{
  "n_layer": 11,
  "d_model": 320,
  "n_head": 10,
  "n_kv_head": 10,
  "head_dim": 32,
  "d_mlp": 1280,
  "vocab_size": 10869,
  "activation": "squared_relu",
  "norm": "rmsnorm",
  "norm_place": "pre",
  "norm_eps": 1e-06,
  "positions": "rope",
  "rope_base": 10000.0,
  "rope_fraction": 0.5,
  "qk_norm": true,
  "attn_scale": 0.348,
  "bias": "none",
  "tie_embeddings": false,
  "parallel_block": false,
  "extras": ["capped logits"],
  "init": "normal",
  "init_std_qkv": 0.0179,
  "init_std_o": 0.0,
  "init_std_up": 0.0179,
  "init_std_down": 0.0,
  "optimizer": "muon_variant",
  "lr": 0.00146,
  "lr_mult_o": 1.5,
  "beta1": 0.9,
  "lr_head": 0.0103,
  "grad_clip": 2.0,
  "warmup_steps": 0,
  "schedule": "wsd",
  "decay_fraction": 0.269,
  "decay_shape": "pow",
  "final_lr_fraction": 0.0,
  "batch_tokens": 65536,
  "seq_len": 256,
  "doc_mask": false,
  "train_tokens": 943700000,
  "steps": 14400,
  "dataset": "wikipedia_en"
}
Each number is 128 + 32 x the weight over the matrix's rms, rounded and kept within 0 to 255. Layers, rows and columns count from 0. Numbers have three digits each.

# layer 5 MLP up, 1280x320, rms 0.0777, rows 295-315, columns 160-319
187147147183096161100131089159151121130143101153080152163099124114137111111113117110109207089133136144145117136109100133164091146110118164094122092179155147073122180117091162166095103105109083103190152135125106064188150079171078130081095123156143061108114158163168147147092128112129117181161110031088153163117176125092104136131106153182147150124102074106144127233126167091111151171137173135119179121137134144113127141117100108113134132155152132053139058119133135112143118104200186
125183109128144145119145130139111078118102114153152081154062149161170082120152105098118147113157101162085116132131052122162118100150089153163110124158069183088150106106174099106163121113202125104131142159066133057167118138100147133108104097112093154213141180154174099117094157155057187151092170152091143128134142180130134128132140149143134087185180090119145124116136103062125123179115135122159080085161158146148122162111106126173184089095110144208144159151111123115105138148149144
074138179112151080137157131097115158158139107111117110145105116142114107159130118121127156093116139116212117116131149070210163164171152251105158129129127137088161213157126064059157174141145109127123113145137093142167098116062132081077164101142075095142147124117064107104162155113089128112185133087142117132173077091169135120142084086161147198104103133107122124130138156084107130102163149120168123112150155147145151147178145126169135142131154158132075121127078072056174127157107195
101092093116164114079054100188159117097084131135090122179150165110093097155162162094121089133100049147096127138093115107112196134175138148151158138102046093119064155102114154194150105131120171151100196192146075089180156119076207127167117158101123105078128086177144141095097094108113169083052101095058142119196081160148148135190093119084071158118165068169124052100162107142123156135192150174184111129082187106056159159126109092132142188153082134128110089145163161184087139110072075
147110143155147153117113096173182066072150085087065139191125080089215108120091094125109168107084094125100120134177120177127018192140158143124129105135138217094064094154038097093159064103161150135148088072126104101171069095203148069155119116112134114149156149138136098098075123105124103142100117158114115154139135181130055137112125052165152082148187154161217171092104096153102163104132154125118193150130122200139147147159153110159136092101086061122146109198108092109063203106178151
104151174152148112078170198106136091144136111138139088141128134079160145137118151084129183126146109117114083133167097151104118114160101189134126151165127095165111166086179161119099099185133160142147173130140119101144153153116089122073134144113138131152119147021118123071072166181088134119172121127111149141150096111126113085114130163094136110108122156142162149125122173157171102134132145095113151160115126153089148124097144145136137140124051137158184150153092085131181116106151088
131092070122111134127139165170078165128168159093127125152115119163133085150151129121144135137147151121117075136143126103089163109133177136053148134128157141072163110156094138083175114121096137165136092117122042121143134139120191102096085156127092153127127152110113111097106077120170104179126116086102110136131162127029128118108125156187160100101106054064118184136125059152084127140139202118146147146076097105096145172116176200101130145106116174110173160165139146152141159108132157
094083116144179094189152149115073113176131116161163113146127094129098091128141197114124038128116173159081114077099114123128109148183161150111109123129142085148101143138122169153167108131153090094144154174141151122120099093171090146119098151076179159110092091163132182119102094122109100167092143144101137126149141121134135082204136147133204097139126089150184094145133085147117163089159163172133130127097168131155114098143120115152200161138157144156134205146108080162134129178103196
180105107140143131132136133135082140156144141119120115146100063125187149084163150149103139119138130104134091125102086169182094125104108160094125172109107100120126122122140134101136143123075134150143110103108075102137163119158075103169140197103108135122132149139151091146097162167127168152150079092092108157124149112142099092129144114111098135062120078109118095104128152146110125134139174173053144132201172093111144163124132149116059148174110138198127140112158108165158127135147157
131159133130107102133177142160133154131113168130159152081135109128145108162110097166146148137176151152149106099079111124127112122142147125128125158133125151144162130085147088126120147092144138156116111117107136137142150114130124099094102117137157108089129165125127135104135107108158157127093115096157098176089156109117108135119125162141129104153146086086142155123115115126144136077146123127110109080126155093120127170138164081145129099089156189045103186169148057105134164137156146
076138101105134124150124183165121082157089179100199104084161146168113133182075111155138119152116116137159113137157169116154190111180133174113154074106187165163065117111137161080117107122113125148142092138097159155114087107183116159111115100101117066101147088162101131129131099087127066100147102115164141097160081151148100131135193110151128118165197141150135169146074081145144129143105161143154106149147186121135141096159133183116170099136132120136106132166065085131124109121200153
179088173073150122104124113124110142120132184095121088105115110125074122122121105146095197127142159135124110134114202095128188155131138102123101166121104132095187177170099087118169067118042169109103129083108138085155115115100043110120149095134099131112140179155093102115129109138147087143112119112170151124105085114112105130142086141136205109117133130118156158136113119165105118102130120164124112135071105152098097099170146144163141085154050139139148129140144092093106135170134102
154106083057142086168203033113098168147162097189128103099083152109143080103142110168156083077165102107123085100184133174089107126195125168195135106112162123095141153091148070103126199181093097114155144061127175219147129124129179118151130105112155127088149140202075121160142128095154134105172104111144097118117110101100090136101159099097106125092116127046133145074141139114099119149164114168116091164139129204153140171100115089169090160169094122194173114120080135148142204198091113
158101134159139195095104156091160097132144154134144069154144080061088090132144119109147135138115118158101106164099137139151131131144104057082157128138136148111165143154159100121138188121130201187181077117136149126068129102079155149098127110171068119160127127068119088137114098101147082087130138121180110111106085154144184145147136099184158155122232150111181173117139136133088141112126154118131110034047186117108122125057116151167102207147170136183132060119156088144137100125163151
188149108118118071153125111147110155085150170183173151171095114151164173104140128180138189124098144121114087207158163131082136121155095174108146144181123147078124117143108080163117120186127140129155116090121164142187141150051131084065109084176178093109091121136130100131133075117111140092172067115112132127134106147146138145210128124140160138149173078159129168159128126085166092092071171151139087147156163135125160088153111157143122152094122143117141166123190147107120154129143150
133111171154128115154219120108127135140157132131133165128099153136141134148166091074114128137132101117130179125105125131093151135147109156135117134140158117130125131148114093117149069161107145080135171108126128122115136119124136121155140137162103177160150179159161123134118157148101126155130187135145123153124098154135126139098075150126152156126111137145121129120130126136138114146162103120112120113123144182166145128100162132135172104166139139128133160118126129104119077138138129
137170164076144148169185110122130110134162098120116143095135110177132157123089163150099138158125150129077140118135148158101137166112086125148128186161142067108124119143120076110099090151141097044121142166129150153115144101159174081081130130060136138145120120142069175139186096160106144092123115124116160155118125105117106146101132158102126124158143104114089139128063164155122167153124175140131150121149122099158155150111116186128172134102142082126183137169113139080141086118120134
091107164156131107115144209171081159106087156107147162079166055142128102142181142119177155127130115127143139149085091172108186101184119136179183160147092101187116124141130179171145131114098102115093166098091114125222184092132142111111092129084193103042042113136097098037102118133211112133093131112128086170132167166147055153149127147128127124105129131114141124049058133141117130108126116110148114162179121119134099109127128169082075102153119165129116114089155172156059140208101141
156167198145174160077145167077105120155180103155107153178115117140161118156118139121140113104115103091123127128103091126115181113119158067104108183140118120153168140112127180093151091113173151123162127127125143174069088097089084116187172147095102078127141106147176142147034122160075154120054154126072109065093065102100115087164147180143102104085149168114120099111078121110126142092102154184029055121112114127144135146160129096151106114134096117185077114117124102162113075121177121
143108110096098138104136147093125143099082040186125137131110146090149144127140083102125130145086166096111156104113169135102095131139141092108110108198171117096192070131200106087132135178118115171104144115097091114101099163095138154129099086145127151153113185157124136120108139170188117090097087171170139088133105143126127149076149120112119092135117223098102169085158135113180128130153146126139153137083116122127117130123118159106115115143146148140099145108103114129130112105082158
171135145142149094155123149137161185120106128148197123104095060079107163143153143096078107111160106044068163127121108170086144097133143100095116171111128107174093082145128058106104087138132131073130146159125085128085111079177136152082133155089118121139096032122090084118090133173164163105122102047078140161102063118103155202141163162136145108013137039058160118153161099100147118140095121120137087221136112102064145151113115118129192146092061137149124152149113105108147120146093097
# layer 5 MLP down (transposed), 1280x320, rms 0.0749, rows 295-314, columns 160-319
087150171121118172110158153166063164139210082126160132143152106111107140117117179131086174155137190123166139144125152090113091137124188138086088161127140179144123131176160151211184115084186113142137075126092168115117154084154168133115157132123092155162149121139063147100152112194133078140132126055126063120140096122095122184145091154102137147119120148081101129153160126154145119125168218133179117120107128127104134081143098130157119108226090183129199148148165141093130159110127194
153068078173093180103093109114159055112110221035124111150170134090128086090063081121147086138148129129096155125101104123039136170147122149088125176092089117215064100102149193117133143156097110128140150101159132159128101110109140108113116142128118051107146096159101081136142158184181138095145124135120132150123138078150184123094103116134144170159120178113157115114150167161104072142108119130040106203115063127119159141132131132086188164164109134144154090116152132176090111146130135
139160098147103102132149093152136105133104096159093150084113093137134100127113107103166146127178127143179141084172099126166104163127136130118112130165159143111130105124102088112100156125104117100129132131125123145079091133072069133122116146125101135142069163126100089052197112128154158116146177119125132138130100088073119108118162119139169118080079190110123122204142138158068118181134111136192130103076164093052144136164104132158125094094173105215174144093098115184131177134128133
127142126107169088085092122078041167115171165122165173126125138199159137127123093159162079119154081101153125186107066175137049162128115108061122138145063143207177055155100146185123149130133091049118140104182127073053144151147116143110112153072159161169188084170122102171046105100231128137178116119153134198122148142035140044127184069159150085157092139124146163163110127113164114090124209115146183092148180097101185160082149103123147139074118116162122109099115129108151132116085160
172144145126147114107210121155065136090135130138089124115112119187174127157071140090113116112090084149105121084174151162131090140147148135115138108200153144129134172104162160154123121134107172103077131072162111175145160121062074110154160157152143088157118123116084128129192100126096137135120138170120029099118149184121152139094146107158146074124138108044213160129068142144174119113171074161088093112132069109124101095134164122105170118144110158082127178083113154192187122155158145
072132162128086098104148109168144108084094149163129137192156150162156130101116155139142138169145169143120128172112136137105110164080109128130088124138167151125173129085117094151149163166218115086086136102146132119078099104148136176136196122111177142144157121112162110144192120058126131157099134101189102109126122158141139139108148111130118157074134126119101119151143126101085114109178078176076134124128150108179144117147086143164135139150157113127115112094077142164150155098107144
121162165126114128154101120143150126140154123156136143156105148172153122089139123194101115109149109079143106164198128152079166049095091118148066103090141130189090101102119117161099106169110155130158186138080156081091086092087090131125146105114056165157130178095122109083118101161155089158164112156073117177081095160162151130163142144120145130090150141169094200155075075160107126168044183117141175113119098091146148139130118133105143108167095151155159151120164149132179204138187132
148149152113193103143094192076094107146124151184150162133107096074134077144173113102124159176166120091123100091110097127087106155138126088195165099088134093124125106120135131190149145152137143070099146090127067114122127136134132172146106127129122155110094187131176137132070124091116135153108132163087137105117159135130139139124159142118179165129122079153133139124116134136126124090068154158172076135110096131120186081163165130163127159160102079134124104199113153147083106121117154
126091058104092129118186149176179134074111132114100087137152133100100091196103108102154191085120122124157109089131140153185136125122127092242088196110164156166099126155170079103130116159134127085181076130096102127175141118126150141114115158092133107047137128133179085137163141091141151112114175147126101113126080111147116146158137110154140075151150193168109157105118135134149094113183150144110151181191170119145117108063123107090110138125117142135162171087101121066137109115158157
153166145144125149133111098129125103111133098104142105105152127150119137109101133115122163122133201088113092124133157133151162135135094152101158174131143096150126106112144149148130117130134088122116138129130170104152152133165122136070090160123073113093102117176164133091110127138116120114121075168146180082127111106147169100154117106122136094110109199149135107092141166159128134099104128135167110121109153157142085074174098100138077119133119093185156099132149147166144111134117133
103103114159132112167143082181094192181145124097107103106121149108135068149127157102149178107198162129099108145121223157155145090157093102075060076154166170093083154144073108065168126102120126047167107120150147117120115110177092085170146183167114104136077174087100131122188100140124131103106146142148110138145155165097137108110168132088124172132145111149058128121134132115104124134165083128119105157131104142139133135112178130130113117120148164016103139126116133098111156181144109
099118093128135149102117127167174077103118110090142129167130161211093143163108133135138053155114133183163143124158170117127119132125092141091104130081066100141114124111130126146126079155149140089153110123105184114138085200104129130120130106187139122143178094117124104151155155091185110098091131150085162098072114127149095080090204158107140137174140118128144130109093139087103168112132166075161104133140135159148106127144111127185087141129107121180081124105136197120098131082182156
143158105140083128162152128118104111137098134144115194053160084109136132151085159134092158109141103141134066089123149105108143151159102103150131152079149117137161069097104118173165111075110145105115148101209043196128154149104112106134129164081158229134134118183128125137164141092136150129143140144174150121120106120139114112125063134123140169083119200193107071131129122096106117083163137148091146171104117063117162067176104113150156122130117132124081106083091168150189124113161127
149173131201113194139128127059109093127134107132159141125085115194083159117124161097164091110146131135109084125110161140126190089148172131088099176129149114184118167086125121100115124177109136070126119111107123167157161190122140065157180203123103181150114174073183145193108161125147132104127128104101155134143135125196118130087116152140157141183176124152175161148141143088147175106125119133080152114110107128185117073107171161188107025121067120114134146129109169113160151193127124
143094067095082156016124069149126104120130175182237124120109118178144119092152150118160087175167108119127113150133110104094151185158085152147153148093158135130060088129164129161127143150166082119150122081114120133171153069134154124068159091159153127138136151127108109134152062087103099087125093091073169066098136131148172128110150130117167139131117108147131180148134104060134162072122135088220091098094174136134172116122160081109138124083129170094200127097107178070136126103117164
119109099135127124076057159124124122091137161116073110172173117110129142111119148155128146139090098151134114144163137125143103095104150115128148164103116144108107159084130149173109146107153133153130096145147139112120105121146150097099155138065146116071166059116071144191160153097150133094142032119106148118116219101105115113154177120128071100140194105148115140179080143149084119055080144194182125193161122069101081153164072088104053138137095113129138084162179120132124158124113086
084084122159098143108080055091168162135066147085074104141114092155177167112110117176138144099101154124099138076150132154086120155137197143090094172086143161099110156082114099144148136135174118121130105159101114041110150112147141088129132061090093154087158100113169166140093071076145200140098135124158069148128050087115113172159142078045063107155148108143131100117134121155116113143151115154197110181150063112067136087128141182117066106097105112175087079131132112072154107112127161
101076096171103182109116117073135130131180157141139101160121169159131131093178037174105154153066175149061117124089078082140176217147160122048075112073178140142084089103165081143132128155130130176158111169150124171138115142120118112092118111200114140124138113074127139152149153157118164115174126149173167171132148150160123109104130173072141122154149125122143104136127135131182187124125101188075119207067138131090077113099132088145135084128146145052096171133123102125101170089149098
128138109177076136147195117064194172128074100148107123138069172133133173188088121137095100157093068172163141106148140065145111115087083100123133197117142183111139225173113177200169123041157134070140161131153148067088118127112150081165127168139088140147124113118119142119112119132132109146115163098124077083119085189114079113125170126156100150098129094128161119111114160158182134152154144098110104211160088076144102174146146085118076150140094094148100191136152178101073098173149114
140109132119129127069084151110128197060065122150210114133178092095097115165145113108109129158138178104179167135102134178086117109116118130119149119098157122089133105113105138170129083108089128123107157135149122186099087122094115113123193165176130157128121151092070132115123139129126132117089129115101132087094109142103162154105182214060140123137112147089137167091144140146126128102124083100091119166163158143123123124091120192015112152119086141136119142129096123101144136115122146